From a checkpoint of a small transformer trained on Wikipedia: width 256.
Each number is 128 + 32 x the weight over the matrix's rms, rounded and kept within 0 to 255. Layers, rows and columns count from 0.

# layer 5 MLP down (transposed), 2048x256, rms 0.0383, rows 731-755, columns 64-127
[[123  82 124 146 178 195 118 139 140 146 145 151 122 158 176  92 177 126 183 175 155 117 108 135  86  53  83 190 108 145  97 115 147 116 135  54 108 157 131  90  87 117 130 144 158 145 178 123 100 121 130 168 119 118 136 129 108 151  68 142 149  83 101 118]
 [ 99 157 111 125  62  85 119 157 149 131  45 117 165  55 118 141  59 189  98 100 138 156 120 107 167 170 139 129 124 166  74 103 106 124 139 137 163 122 124 155  98 100 126 178 142 133 185 128 122 104 174 155 156 129 117 135 126 105 159 103 115 157 109 134]
 [181 126 103 103 139 109  93 139 183 143 141 112 199 175 101 154 133  91  97 116 142 150 134 156 153  81 118 122 127 131 148 185 169 105 145 134  92 146  51 116 118 101 129 116 135 120 104 141 186 150 121 153 100 161 157  80 166 153 113 133 122 121 101 117]
 [ 98 117 124 113 161 101 113 158 124 156 113  79 210  85 115 162  38  89 178 105 150  59  73  87 110 107 111 121 100 121 151 107 158 151 104  76 144 147 162 140 169 130 120 109 155 122 120 157 133 124 160  93 147 136 111 113 123 106 131 126  84  44  92 156]
 [ 94 117 118  93 117 107 128 156 126 124 160 104 181 117 100 130 112 176 112 114 102 120 144  91 155 147 201 104 117 219 133 134 135 210 150 134 130  85  65  73 113 119  79 115 105 152 124  87 179 109 161 113 153 149 132 159 133  99 162 116 156  56 169  86]
 [155  96 146  74 119 165  92 141 116 134 125  92  99 168 144 120 167 167 108 126 135 168 135 107 112 171 156  79 130  82 173 162  94 163  83 112  89 133 138 141 141 165 130 157  97 104 201  64 156  98 153 114 137 145  94  86 136 139 108 133 114  62 157 139]
 [ 96 113 144 141  89 153 168 102 171 110 168 129  87  97  70 154 101 155 102 124  94 127 151  87 132  87 100 111 109 101  66 194 162 132 142  99 121 140 115 147 155  86 158 111 124 153 129  71 123 111 136 141 107  93 125 133  81  63 140 121 143 155 121 141]
 [105 122 141 117 140 124 136 107 147 156 119 101  87 145 197 123 161 119 109 163  75 143 156 151 119 118 137 147 126 104 158 147  55 128 102 129 128 133 136 168 134  88 138 130 113 159 123 117 155 157  69  77 142 133 107 142 141 118  60 172 110 212 105 145]
 [104 124 184  47  70 101  97 116 150 123 148 148  43 120 147 134 177 103 139 156 121 171  75 115 130  79 104 132 121 162 114 106 125 155 126  67 141 148 173 122 141 104  78 131 125 109 132 159 159 149 114 120 130 160 133  96 121 153 147 123 157 165 122  94]
 [143 130 157 143 155  83 153  97 139 169 101 136 159 153 153 115 108  78 143 142 139 123 153 135 119 118 158  73 139 159  91 151 129 127  88 140 131  78 143  81 169 179 113  80 137 129 143  95 118 116 115  90 114 163 185 123 130 133 137 126  71 149 114 126]
 [124 115 150 136 125 155 143 154 136 166 153 149 128 149 148 163 159 112 133 206 116 130 111 119 170 134 134 134 167 152  97 180 122 123 132 124 132 177 161 153  99 159 132 181 115 128 118 115 153  55 151  66 128 110  97 103 136  85 154 149 179 140 128 140]
 [177 100 138 128  79 148 153 108 102 102 184 146 131 102 150 171 136 107 118 135 135 126 123  68 137 124  54 124 120 127 113 162  95 110 151  91 127 106 133 177 131 136 101 128  77  69  79 124 160 119  94  93 154  44 161  72 109 130 131 157 137 159  98 173]
 [129 151 114 150 118 141 134 169 138 189 120 133 127 145 119  57 151 112 123 138 150 102 121 167 164  64 127 123 180 106 134 128 136 114 192 160 198 161  81 117 132 104 200 135 125 105 148  73  75  95 177 132 171 118 158 158 137 185 154  77  85  57 148 129]
 [106 125 114 150 123 179 105  90 176 161 170 152 163 170 140 160 103 131 114  98 101 151 154 159 189 105 119  88  83 121 168 129 158 155 124  48 145 112 124 107 130 123 161 135 114 154 127 103  97 128  54 139 125 117 115  92  75 111  61 142 127 120 140  89]
 [ 64 157 169  88  75  90 159 112 113 121 155  48 150 127  80 134 164 116 148 116 131 164 185 158 155 168 149 145 159 131 133 145 127 122 158 121 147 157  32 148 102 148 147 152 142 117 150 102 115 142  78  97 148 139 187 153  83 123 146  75 161 146 120 149]
 [153 105 111 100 117 105 158 108 142 127 114 139 132 136 117 140 126  78 141 104 137 120 172 176 120  69 123 111 164 138 109 131 129 172 120  87 168 125  68 135 129  83 125  79 125 111  70 119 120 139 214 132  73 110 127 122  97 144 115 118  96  77 131 121]
 [ 57 101 145 168 151 150 123 131 131 144 130 157  87 122 100  58 129 158 102 100 130 129 167 108 143 141 141 111  95  56  71 101  89 109 115  84 111 151 135 134 168  97 115 137 126 162 118 125  90 143 120 125 115 132 123 162 196 112 128 118 185 116  42 128]
 [107 141 139 178 131 113 175 149 129  78  88 155  97 131 176 171  85  99 134 102 136 136 132 135  80 118 122 131 112 133 127 155 154 143 143  96 114 106 113  95 111 153  88 148 139  87  70  95 132 147 127 194  79 128 147 104  78 101 126 116 159 149 118  80]
 [170  86 131  75 159  93 136 136 148 151 139 155 140 149 138 135 174 156 122 157 126 139 129 124  82 131 104 147  97 103 127  83 114 115 147 134 136 153 124 156 156 175 124 161 122 151 141 122  89 150 144 124 167 138 144 115 158 139 113 108 152 134 135 127]
 [154 138 133  79 149 100 138 131 151 100 166  22  95 141 184 210 171 172  96  91 124 107 158 167 142 150  98 160 128 112 189  94 147 181 115 151 129  52  85 218 117  99 154 147 150 117 142  78 124 113 103 153 107  98  79 115 189 140 185 235  96  79  86 132]
 [131 133 180 174  94 114 182 136 148 116 133 112 133 119 100 172  96  76 113 129 154 141 135 109 122 138 106 113 119 109  83 127 155 213  97 161 114 129 141 102  97 139 104 133 171 142 110  94 117 154 106 127 154  94 119 173  99 123 165 130 123 176 139 125]
 [149 118  88 100  95 176 144 128 129 134  88  91 191 121 135  68  92 149  93 108 146 107 113 188 111 163 165 119 115 110 129  89 107 117 133  97 162  91 122  97  99 173 131 100 108  97 152 134 210  82 156 106 105 139 128 139 123 141  98 157 151 121 136  94]
 [139 108 142 102 145 155 136 163  80 210  48 135 168 209 107 166 117 130 150 126  87 116 190 111 201 148 117  87 150 129 158 116 158 162 177 155 126 145  35 107 156 143 147 148 201 143 115 135 142 165 105 129 134 126 127  89 121 128 115 138 145 142 137 156]
 [161  90 161  84 155 139  98 135 137 128 147 131 184 178 111 119  86 156 212  88 122 165 126 143  80 111  72 143 117  91 126  89 158 120 126 158 154 146 126 115 125 169 136 126 165 100  56 157 130 152 120 109 121 159 111 176 119 158  99 106 136 176 132  71]
 [186  51 138  79 152 136 112 170  90 150 145 165 113 188 139 115 130 142 166 168 116 164 122 155 130 156 113 110 128 130 113 103 118 112 117 169 181 116 158  73 106 196 134 159 135 142 181 124 117 143 171 133 148 140 143 152 113 156 140 115 155  79 179 108]]
# layer 5 MLP up, 2048x256, rms 0.0441, rows 732-755, columns 64-127
[[142 146 190 135 162 113 126 146 154 124 142 111 127 130 148  43 187  86 155 162 135 123  91 175 136 164 143 147 139 159 109 126 150 101 112 108  88 137  94 137 180 150  99 105 131 171  96 125  95 100  60 161 119 131 174 131 167 137 112 173 107 131  82 191]
 [ 59 136  76 156 119 168 179 104 187 135 124 205 135  96 156 134 143 176 182 168 173 145 116 146 144 123 104 110  73  82 102 172 120 136 135  94 128 116 190 151 153 152 121  45 103 149 134 121 117 121 118 134 129  62 169 132 111  92 103  78 139 125 108 135]
 [117 106 139 121  85 132 101 131 142 174 158 194 191 131 164 122 140 119 167 142 140  79 100 121 132 137 128  97 164 115 121  97 162 103 216  63  87 144 154 148 139 100 136 170  59 108  99 125 189 157  37 100 108 175 141  60  97 158 147 203 133 144 168 166]
 [135 121 141 152  76 123 114 110 168 147 182 110 174  85 131 132 129 145 130 156  79 128 103 148 118 103  66 149 156  78  81 130 137 106 118 104  95 134 125 158 173  98 126 135 114 117 128 140 153 134 128 150  95 180 126 142 107 126  86 109  95 150 147 102]
 [112 107 139 145 108  81 142 103 115 122 124 149 158  98 124 125  72 130 101 113  96 111 145 112  86 114  60 119 181 166 120  82 139  93 178 102 146 134 123 107  98  76 150  54 149 178 164 154 136 139  72 111 125 137 129 141 129 124 155 132  98 137 140 124]
 [145 107 159 159 132  86 103 111 136  94 121 100 168 151 160 140 143  69 172  96  98 117 143 137 160  91 146 148 144 125 132 138 137 108  65 116 177  92 158  94  84 136  80 151 108 202 119 153 147 133 107 106 119 115 119 126 102 165 118 125  98 131 158 153]
 [150 129 104 134 140 167 126 136 146 116 108 113 147 131  37 131 125 114 151 134 168 198  84  77 125 143 122 133  99 128  71  87 170 144 182 157 134 116 208  92 140 118 132 126 116 102 135 149 101 110 157 179  90 111  85 144  68 109 165 144 113  69  80  82]
 [143 162 112 156 161 168 142  96 128 107 102  67 115  99 179  90 135 149 112 170 172 149 133 113  99 134  97 153 106 115 116  92  81 129 146 108 143 125 126 146 151  93 141  84  81 114 106 113 136 149  90 179  97 169 189 108  77 132  71 121 126  82 144 216]
 [112 122 139 119 114 190  94 172 182 146 157 100  80  95  86 175 100 170 154 116  98 158  71 108 111 148 113 166 147 127 166  93 133 136 137 142  89 133 160 127 133  18 135  97 105 108 133 174 129 181 147 127  86 104 129 147 143 145 131 113 130 122 108 196]
 [137 140 175 188 172  73  47 108 123 124 138 129  87 144 103 139 135 169 135 127 163 122 112 127 135  72  33 115 114 160 153 157 129  92 111 108 126 101 108 129 183 113 129  59 107 136 157  90  97 129 116 161 135 126 184  83 112 128 160 127  78 129 136  84]
 [129 142 133 108 183 117 114 173 140 141  97 182 148 137 174 131  97 185 131  84 105 124 118 141 114 137  91 130 195 137 151 107 199 114 149 134 134 142 183 107 118  83 157 105  94 134 163 119  92 169 125 107 145 177 118 128 135 178 130 152 132  75 125 123]
 [167 104 140 138 170  69  76 116 137 114 159  84 167 194  64 176  99 110 134 120 124 133 125 149  61 120  96  93 114 136 141 160 184 121 115 116 120 120 120 132 150 125  90  90  87 174 138 144  87 116  32 161  46  61 104 106 171 131 123 127 112 129 123 162]
 [175 111 143 135 177 146 195 116  89  82 190 126 122  71  89  97 125 123  95 198 127 141  57 149  98 132 116 119 120 162  87  65 124  78  78 161 135 124 141 151 125 119 125 142 102 147 132 152 178  83  78 139 109 150  94 134 142 170 171 136 148 163 149 154]
 [176 131 106 163 140 123 187 148  38  71 125 171 194 121 135 106  92 152 163  82 126 107  85 151 115 109 134  76 113 208 141 153 187 130  86 165 141  80 111 185 130 168  95 100 110 184  82 112 175 129 138 164 154  85 153  57 163 138  71 139  64 160 119 152]
 [117 111 139 208 160 118 139 128 157 128 120 148 155 101 130 141 106 157  76 139  93 120 135 181 128 104 162 127 169 101  71 162 154 139 155 158  23  93 137 134 125  99 130 118 164 172 134 132 133 160 161 152 139  76 138 124 158 145 145  93 124 100 111 132]
 [141 165 119 131 124 153 113  93 185  89 136 135  87 157 108 178 151 145  92 162 175 170  81 124 127  77 122 155 121 126  99 146 183  98 112 125 162  65 159  70  99 158 160  92 127 200 119 140 185 119 119 103 126 118 180 143 161 122 111 108 159 109 159 140]
 [108  88 102 136 172 170  86 122 124 123 157 155 114 100  80 119 163 145 130 133  89 126 110 124 141 122 167 155 135 136 127 150 116 126 151 137 164 148 113 141 180  60 162 122 154 159  90 120 117 144  86  51 124 129 135 112 109  92 119 121 118 111 136 174]
 [143 106  84 160  93 189 165 160 125 113 130 174 136 149 162 143  97 141 145 114  94 151 125 154 130 119  62 163 157 140  75 151 185 118 136  79 119 128 118 122  72 106 145 117 156 117 143 101  90  90 136 149 103 115  87 101  85 153 206 152 150  87 107 185]
 [ 58  86 106 135 174 208 141 122 216 192 184 198 156 142 171 135 136 163  97 138 158 130 111 135 126 124 143 188 139 118 130 121 235 140 114 156 124  97 150  99 141 181  37 136 140 146 152 127 121 148 160 113  65  74  92 102 205 107  76 143  96 138  96 127]
 [ 80 111 129 114 104 127 156  70  99 145 106 137 132 171 121 155 125 139 129 140 120  74  81 160 132 154  81 144 164 133 155 151 136 138 162 108 122 116 134  41 161 187  73 115 123 104 121 155 143 206 161 156 109 137 143 140 104 153 119 185 117  97 100 128]
 [116 140 157 138 130  93 138  68 121  78 151 122 106 160 153 156 154 110 112  91 143 101 115 155 150  82 157 155 156 155  99 130 144 102 111 126  67 130 201 115 167 109 123  78 163 202 113 139  68 173 137  98 131 126 138 171 151 101 120 127 118 126 119 105]
 [115  49 120 154 113 121 135  75  94  69 121 116 127 142 153 121   0 108 115 201 157 124 165 118 148  97 157 214 185 116 129 184 168 111 133 158 124 128 168 133 132 169 104  97 129 108  71 138 127 107  58 131 114 105 111  97 108 179 131 195 118 129 186 119]
 [150 134 118 141 113 139 123 111  99 141 125 162  70 115 128 106 186 107  74 166 136 106  93 113 162 114 132 117 117 113 179 171 118 120 147 107 121 101 145 127 129 121  71 139  81 133 148 127 125 118 155  87 110 127 129 122 157 109 109 147 144  92 126 166]
 [117 108 126 142  82  85 114  81 152 161 128 138  75 114 138  74 108 127 110 119 137 120 141 140 132 122 129 163 147 124  72 154 139 162 119 126 120 129 164 181 167 112 130 102 145 121 104 126 178 126 127 121 168 100  86  83  86 136  35 119 136 152  97 149]]